From a checkpoint of a small transformer trained on Wikipedia.
Architecture: no biases in attention or MLP, untied embeddings, local attention windows, gated attention, value embeddings.
Each number is 128 + 24 x the weight over its row's rms, rounded and kept within 0 to 255. Layers, rows and columns count from 0. The size above them is the row's rms in percent of the matrix's.

# layer 2 MLP up, 384x96, rms 0.465, rows 323-383, columns 32-63
size [ 79  75  91 110  87  84  82 105  91  74 132  70  80  93 107 108 114 124  86 112 111 105 106  79  43  96 123  87 101  90  77  86  82  69  88  81 122 115  98  55  77 114 115  85 141  71  78  81  76  76 107  82 115 101 107  52  84 131  76 140 114]
[[132 143 107 140 104 101 107 116 154 119 134 154 126 152 124 102 115 133 131 158 158 128 111 179 145 150 135 100  67 109 102 104]
 [121 131  99  96 122 127 141 124 103 134 144 109 154 156  81 128 113 115 153 102 114 130 142 110  90 125  86 179 169 111 130 126]
 [107 164 113 138 110 159 107 116 120 103 125 147 111 165 131  94 120 129 132 159 158  90 130 159  64 114  88 164 111 117 139 116]
 [178 107 113 135 151 138 150 126 182 135 121 137 151  91 134 107  98 101  92 130 134 132 149 143  99 136 185 149  95 138 141 148]
 [160  86 120 167 123 140 158 124  65  97 144  91 127 123 147 160 171 148 147 105 138  91 148 157 149  81 167 122 117 130 112 161]
 [ 91 131 134 151 143 142 142 107 135 135  96 105 150 115 129 126 123  97 122 106 128 102 158 154 128 120 125 138 103 108 187 124]
 [145  97 159 113  52 138 106 104 155 134 124 152 130 155 133 139 103 122 107 150 105 134  99 113 145 167 137 106 120  77 150 147]
 [125 138 149 164 146 126 117 128 173  94 131 129 127 162 145  59 124 119 123 132 149 165 137 117  98 131 163 136 113 101 158 110]
 [156 165 133 134 152 104 121 115 132 136 152  66 149 143 159 157 116 119 137 112 118 103 169 131 107 170  76 137  95 121  89 153]
 [145 144  62 159 129 133 162  90  97 119 124 116 113 144 112  92 135 117 108 104 102 164 134 140 103 125 116 109 126 133 144 127]
 [141 124 134 183 144 159 103 139 110 140 120  89 135 114  89  89 165 133 150 124 139 121 147 121 119 147 118 121 122 145 154 124]
 [143 118 122 137 148 102 120 138 119 178 143 141 148 108 144 190 128 113 107  87 108 123 120  86 140 109 152  87 132  97 118 104]
 [104 123 138 128 129 167 125 118 155 121 138 161 174  95 139 153 125 145 121 112 170  94 147 115 152 129 128 141 180 134 108 101]
 [120 103 163 144  59 148 119 125 157 124 123 154 139 143 143 106 149 130 113 158 138 148 148 115 137  94 120 149 125 133 111  98]
 [ 61 116 105 162 149 140 150 122 158 123 127  97 166 152 148 124 174 139 123 138 140 138 110 148 112 148 127 137  95 126 125 131]
 [ 85 106 157 146 130  71 169 129 168 138 115 110 134 118 139 122 150  92 110 126 126 136 120 123 131  95 146 118 128 202 139 143]
 [105 133 127 147 139 160 134 162 144 124 107 150 141 181 110 136 125 106  82 125 166 114 113 135 115 106 143  93 104 149 129 131]
 [131  91 143  72 116 161 126 121 163 113 140 124 141 148 113 121  95  95 119 128  98 101 105 141 122 142 140  87  57 117 143 109]
 [130  96 137 118 164 116 134  89 122 178 146 129 132 101 155 168 122 142 113 135 148 103 111 140 124 164 179 126 127 129 136 145]
 [118 164 130 160 168 160 125 106 141 123 123 118 140  61 103 118 103 112 138 142 119 135 157 131 123  97  81 103 155 105 126 111]
 [109  86 152  97 129 124 139 136 143 116 175 100 103 161 134 116 106  89 124 129 103 122 134 100 117 138 130 143 135 102 123 108]
 [106 141 156 109 146 122 146 137 159 130 120 118 113 123 114  92 131 127 123 103 139 111 112 124  62 102 110 146 106  93 181 114]
 [173 147 133 138 116 123 163 132 115 152 129 116 133 157  96 131 116 126  95 143  50  88 154 114 120  90 124 151 139 118 100 145]
 [120 142 116 123 156 145 179 145 114  92 124 100 136 128 106  62 145 195 105 132 128 104 132 130  99 166 128 131  99 184 127 126]
 [119 110 144 133 156 120 111 114 115 148 142 135 156 156 135 127 124  99 120 125  88 107 129 140 136 132 128 102 163 119 149 135]
 [101 140 119 108  99 124 134 121 153 106 148  99 113 153 154 110 115 104 126 133 117 125 159 121 152 136 141  91  80 117  90 114]
 [145 130 146 200 126 107 108  97 106 120 129 131 183 113  92 115 149 130 156 124 138  83 124 167 116 138 152 136 147 149 148 122]
 [128 115 100 117 125 154 172 109 125 115 116 119  84 116 181  95 146 179 137 117 136 127  75 115 153 117 169 157 113 101 149 123]
 [126 157  81 151 108 130 163 154  96  77 104 104  98 123 127  95 132 153 138 141 100 128 128  98 153 114 110 114 152 166 119  84]
 [130  89 167 123 144 113  94 163 151 140 118  96 120  78 126 151 111 125 112 100 119  84 109 121 138 121 123 160 127 110  93 124]
 [103 138 136  97  67 125 143 134 120 134 137  92  91 130 127  83 101 117 118 115 120 126 148 190 164 125 110 129 122  88  90 134]
 [ 98 143 135 140 146 103 193 144  79 123 140 141 142  75 105 101 183  92  93 127 123 109 127 146 109 148 125 169 119  92 147  85]
 [124 140 132 161  91 104 120 104  82 125 155 112 144 124 110 123 132 127 147 123  93 111  98 113 121 134 112  91  71 117 160 113]
 [ 91 151 132 164 137 134 113 176 107  81 120 120 175 118 100 109 139  97 109 128 152 140 115 162 164 136  92 122 156 143 120 155]
 [ 85 120 136 179 123 134 125  89 241 114 168 130 128 154 135 114 128 121 133 144 124 133 130 156 107 117 121 136 109 123 137  72]
 [145  99 106 111 167  86 198 173 117  97 146  86 108  95 160 106 104 130 113 114 162 162 135 133 148 141 156 159 138 135  94 103]
 [114 140 132 122 167 103  94 101 113 140 160 117 106 153 117  68 114  87  74  77 137  96  94 123 117 134 124 136  83  96 141 148]
 [120 106 151 120 141 105 156 130 147 172 137 109 150 104 155 102 129 152 136 143  87 122 129 151 128 132 126 121 119 160 180 182]
 [ 75 139 153 120 127 115 141 130 113 118 157 131  95 100 109  79 143 111 166 118 106 114  84 134 138 116 121 121  97 117  94 115]
 [115 137 147 126 136 180 139 115 101 132 146 113 133 159 137 129 112 112 148 117 119 126 148  92 170 148 114 164 124  78 108 109]
 [135 107  96 117  87 136 125 125 132 141 129  78 101 123 161 125 163  82 126 130 149 134 160 127 151 120 115 111 111 190 122 139]
 [ 92 161 162 135 124 167 136 106 162 150 175 123 123  96 101  98 103 124 115 178  92 127 143 137 129 145 104 135 139 115 157 142]
 [ 78 108 162  97 112 144 121 115 108 127 141 136 103 139 135 175 154  94 143 120 137 114 162 155 132 118  95 131 119 123 150 109]
 [131 160 156 130 149 102 100 133 147 108 113 109  98 108 126  99 126 116 107  86 165 160  74 109 158 171 137 127 121 122 133 133]
 [ 90 141 116 126 161  77 142 111  99 136 143 132 143 116 144 132  97  88 125 119 138  99 158 151 125 125 145 116 141 178 138 128]
 [117 102 139 140 115 144  83 150 141 122 117  99 151 105 168 160  96  94 159 110 142 147 164 130 149 105  74 142 121 106 103 136]
 [107 151 159  94 148 122 152 120 146 127 137 128 121 162 133 121  92 105 135 167  96 182 126 128 141 135 137 104 137 122 137 105]
 [134 129 110 142 169 145 141 113 152 119 115 138 112 116 118 140  80 157 176  98 160 102 123 126 129 123 148 149 128 189 131 116]
 [150 127 114 127 118  85 148 124 108 169  87 152 129 170 142 137 147  95 169  90 156  88 150 133 146 102 145 115 114 117 111 139]
 [121  86 168 108 100 133 114  97  86 147 129 146  92 116 151 128 111  83 150 143 141 125 111 110  78 126 120 131  96 100  82 140]
 [107 106 131 159 135 112 114  81 125 125 188 130 162 136 106 100 103  89 122 124 147 132 157 126 111 105 109  99 133 127 147 117]
 [120 116 148  75 103  94 122 107 112  96 132  95 124 142 131 127 112 104 171 124 163 111 139 112  92  95 152 144 123 108 132 145]
 [132 119 135 116 105 106 140 108 162 153 142 106 132 117 158 108 111 142 171 117  60 116 132 147 128 144 132 113  49 143 142 126]
 [102 109 120 135 137  76 149 112 105 149 189 126  67 103 108 117 157 113 103 122 149 132 166 132 115 119 101  81 150 116 142  84]
 [ 94 114  86 158 162 125 148 102 103  82 136 120 152 157 131  90 139 158 137 125 124 122 119 152 122 128 180 151 123 132 152 147]
 [102  78 123 105 134 141 165 104 149 148 143  73 163 135 160 142 140 112 140 129 103 116 131 141 197 155 133 128 154 153 153 169]
 [145 132 163 125 108 126 147 119 110 150 173 153 118 100 159 131  86 109 206 145 120 176  92 139 135 115  99 107 129 144 116 107]
 [121 111 117 140 111 181 117  89 140 126 158 123 186 136  89 127 126  96 102 118  99  64 110 122  98 126 121 130 127 130 161 142]
 [115 113 121 131 160  79 144 118  98 111 144 140 126 124 105 118 178  99 124 160 154 173 121 110 109 147 118 130 127 121  66 120]
 [102  74 126 126 113 140 131 110 130  87 132 121  86 135 129 131 104 125 126 124 114 100  82 144 134 156 113 144 114  97 149 152]
 [125 137 125 163 192 153 146  83 141 151 140  91 160 147 132 110 164  89 109 135  99 127  83 154 104 125 122 124 125 115 178 134]]
# layer 2 MLP down (transposed), 384x96, rms 0.289, rows 323-383, columns 32-63
size [148 162 123  38 132  71 114  46  24 132  46 157 147 129  40  33  19  35 122  27  21  17  40 132 164  53  23 110  27 151  82  38 116 174  41 155  27  40  40 142 148  44  28 144  17 138  60 216 139 152  40 107  39  70  20 171 158  55 130  40  34]
[[145 124 132 127 116 146  92 179  92  94 159 108 142 111 150 144 125 128 128 148 133 148 151 103 127 133  90 108 139 152 105 105]
 [130 129 126 121 105 135  51 164 114 145 136 162 119 137 122 153 132 148 167 138 127 160 143 145 107 160 128 114 112 138  70 148]
 [145 135 107  81 132 144  87 141 131 120 107 116 155 102 139 121 162 184 100 146 133 132 135 132 176 133 132 134  94  81 140 147]
 [136 116 119  89 116 168 118 157 103 102 113 101 146  87 151 147 139 178  91 103 143 146 104 128 111 152 105  76 142 141 130 111]
 [152  95  93 103 120  89 108 125 102 153 117 122 132 140 148 109 106 167 127 139 128 128 130 121 163 155 130 107 126 154 125 141]
 [131 124  76 135 122 126  79 119 102  61 125 113  99 135  96 152 134 190  98 112 139 126 110  66 106 139 143 125 112 156 142 162]
 [115 138 107 115 140  97  78 156 146 131 128 109  72 113 112 133 178 139 149 103 117 140 138 111 126 141 142 139 160 128 146 153]
 [161 114  96 138 141  95 115 159 109 127 174 128  95 109 166 138 139 162 138 161 123 152 123 110 141 115 168  96 102 150 112 111]
 [112  85  90 149  96 127 115 134 141 160  94 112 145 141 130 107 106 194 186  92  96 144 156 127 133 179 153 140 121 156  99 146]
 [175 122 130  98  81 111  74 149 119 122 137 134 109 123 132 168 117 169 146 165 144 152 139 138 139 142 125 109 103  97 113 101]
 [181  91  98 112 109 148 117 181 127 136 108 129 129 139 136 123 125 133 116 120 130 113 106 109 148 193 136 156 172 132 168 184]
 [147 116  94 103 127 147  69 133 111 143 107 164 126  89 185 161 128 141 119 157 138 125 106 116 150 150 149  76 137 124 108 145]
 [119 120 106 103 135 122  86 153 127  93 125 161 102 125 122 174 170 133 168 181 135 149 132 149 105 130  93 126 167 136  98 127]
 [108 138  85  83  66 112 100 129  98 127 118 124 117 110 128 130 135 143 141 159 127 163 128 144 106 155 134 127 111 144  99 154]
 [178 158 130 166 133 138  88 147  96 155 129 133 152 124 154 169 178 141 158 122 126 115 124  85 132 138  87 148 115 124 124 153]
 [119 160 134 104 105  98 115  96  91 139 170 122 136  98 108  95 102 141 125  93 127 138 142 119 137 105 124 150 148  99 103 172]
 [171 143  92 122 130 113 141 127 117 113 125 111 113 135 142 115 139 148 120 107 102 159 101 126  85 116 144  73 138 113 151 127]
 [ 66 136 109 150 163 123  79 134 106  79 151 128  88 161 177 135 127  90 141 123 107 151 124 111 101 124 137 114  93 121 107 115]
 [150 126 116  99  98  93  92 122  74 118 140 151 162 114 109 154 133 129 155 176 158 161 124 115 130 173 135 129 137 163 116 142]
 [124 154  71  51  92 112 117 140 111 108 105 112 122 109  88 155  89 139 183 112 109 115 109 160 125 185 128 141 168 106 146 123]
 [ 70 136 151 111 130 136 114 157  97 116 121 144 108 110 116 128 134 113 155 149 148 102  88 161 140 128 164  83 121 154 142 136]
 [138 127 177 131 100 105  89 133  71 145 147 116 149 126 132 145 119 155 167 144 189 157 130 158 140 104 139 129 163 101 137 124]
 [105  99  44 122 133 130  91 151 114 129 106 112 160 114  82 133 129 136 116  77  91 159 149 136 123 140 179  86 118 130 104 142]
 [117 193 125 125  65 148  93 142 137 125 158 105 152 146 100 192 153 148 107 117 151 128 125 122 139 133 140 132 168 108 124 162]
 [131 162  81  92  96 118  81 189 129 129 129 154 152 119 154 143 166 149 152 147 142 121 138 121 104 147 160 117 159 132 115 166]
 [125 118 116 132 127  90  60 161  92 131 121 111 131 128 115 136 132 123 155 132 112 186 136 154  88 131 140  94 156 162 129 126]
 [140 126 129  86 137 117 125 149 159 127 135 151 134 131 119  84  98 149  98 121 105 129 134 139 119 138 128 150 108 111 139 126]
 [132  93 121 109 108 117  69 128 130 107 122 124 144 156 165 182 134 178 125 122 121 123 117 157 127 138 126 114 128 154 111 171]
 [151  92 137  95 137 131  70 121 101 121 124 128 146 121 111  97 134 120 108 137 123 138 141  62 115 127 148 116 139  90 113 106]
 [160 113  98 137  76 114  99 146 117 117 102 149 121 142 168 162 120 139  81 168 110 127 132  85 112 121 131 123 111 123 107 150]
 [119 154  83 131 121 132  95 127 147 122 150 131 113 117 127 121 150 129 144  96 120 119  96 147 126 159 135 171 130  90 118 119]
 [140 127  88 109 126 155 106 129  81 179 132 134  94 140 135 153 140 145 119 119 115 122 102 123  94 132 130  98 150 148 114 108]
 [137 106 131  81 141 118  72 141 120 161 146 140 132  80 187 163 147 145 122 181 136 123 140 121 135 131 143 142 134 134 111 138]
 [157  86  72  73 127  97  98 119  94 124 129 163 155 113 135 166 129 157 119 112 122 126 112 139 133 143 134 113 138 123 109 184]
 [139  90 120 135 145 135  74 110 122 161 145 129  85 154 137 117 153 153  93 147 143 163  88 115 113 103 104 162 127 144 119 140]
 [ 83 148 123  98  89 134 101 143 119 137 175 167 135 130 116 170 118 139 121 152 139 127 146 111 117 120 138 115 109 101 120 158]
 [123  54 116 155  87 128 119 107  75 166 132 175 150 148 139 134 116 121 150 131 146 154 168 121 134 146 161 179 101 108 103 125]
 [123 130 110 126 142 173  69 116 163 133 146 170 110 104 124 122 156 136 158  91 130 157 104 124 132  84 114 143 147 147  94 162]
 [128  97 120 124  90 128 146 135 149 146  98 122  94 170 178 123 133 134 126 119  83 107 130 119 146  92 124 114 154 139  93 123]
 [130 136 118 105  87 148  88 123 139 132 114 141 152 114 147 135 158 104 150 160 118 116 126 126 123 124 118  94 144 151 116 162]
 [174 104 137 107 121 137 113 152 125 145 119 111 121 108 147 172 138 152 151 107 160 127 119 109  98 142 169 105 130 147 146 128]
 [141 126  65  90 113 152 136 152 127 138 182 115  98 106 115 145 124 175  98 125 138 142 138 130  85 150 158 158 124 135 117 194]
 [193 125 179 126  77 127 133 122 136 142 122 114 123 162 146 147  99 138 132 119 138  84 157 117 122 172 124 118 136 110  96 135]
 [ 99 110 147 117  98 103 115 161 101 176 163 153 131 106 131 148 135 174 129 131  97 137 179 118 129 150 163 121 156 132 128 166]
 [114 150 109 129  92 147 153 125 102 125  99 126 111 150 101 144 132 107  65 110 137 122  98 138 132 163 103 120 135 163 106 166]
 [163 102 129 105 111 124  86 138 129 146 147 134 169 110 152 137 118 175 152 111 112 157 137 138 175 158  93  97 125 134  82 121]
 [154 116 120 103  89 130 108  96  98 148 114 158 115 115 103 164 121 134 136 107 149  87 123 151 118 153 177 122 131 102 127 128]
 [101 127  98 125 111  98  66 145 155 148 129 134 121 109 129 179 118 129 120 128 123 102 158 106 126 147 135 124 150 155  97 172]
 [117 150 116  79 121 143  85 136 129 110 126 124 108 117 151 136  79 133 138 104 161 158 134 132 167 139 158  89 160  98 128 122]
 [156 158  79  90 146 122  76 151 109 110 124 131  96 121 158 173 130 160 140 108 152 100 129 144 106 152 168 109 128 138 102 123]
 [137 104 129  90 109 121 109 129 118 105 142 138 151 105 115 165 104 116 115 126 143 106 170  83 125 145 149 135 131 182 106 170]
 [125 109 117  65 103 142  41 134 113 117 140 166 145 119  99 164 135 151 158 123 129 156 149 142 160 124 193 110 121 123  81 151]
 [115 148  86 126 105 142  92 134 136  91 112 165 139 113  95 114 137 177 143 122 120 143 128 138 127 131 132 131 139  99 121 125]
 [106 106  79 100  95 141  97 169 109 165 143 137 125  91 177 146 134 136 118 125 136 150 140 134  97 142 130 120 144 124 100 118]
 [116 123 155 157 119 117  87 146 127 139 125 111 122 121 105 119  65 133 143 133  89 137  73 165 122 137 123 125 106 147 123 155]
 [138 133  80  99  68 149 109 136 126 135 128 161 158 146 137 149 125 144 141 155 146 132 120 110 117 128 158 131 140 153  91 115]
 [175 106 105 114 147 111  83 152 118 154 106 180 135 112 128 171 118 141 149 168  95 148 118 123 128 163 145 111 107 133  90 134]
 [ 86 120 106 135 107 157  79 142 123  96 126  92 100 127 128 126 147 151 141 142 101 188 164 136 125 137  95 127 125  92 123 126]
 [118  82  91  79 126 132  88 147 101  98 129 164 152 125 124 143 133 191 123 112  97 139 137 114 114 135 154 120 111 158  98 112]
 [133 120 103 134 134 110 159 127 115 103 122 164  92 125 151 159 175 137  97  96 143 151 135 123 112 173 159 113 134 155  94 107]
 [132 122 138 151 137 145 131 155 102  90 152 126 138 115 127 174 133 119 125 151 180 100 147 135 119 159  96 117 174 111  94 160]]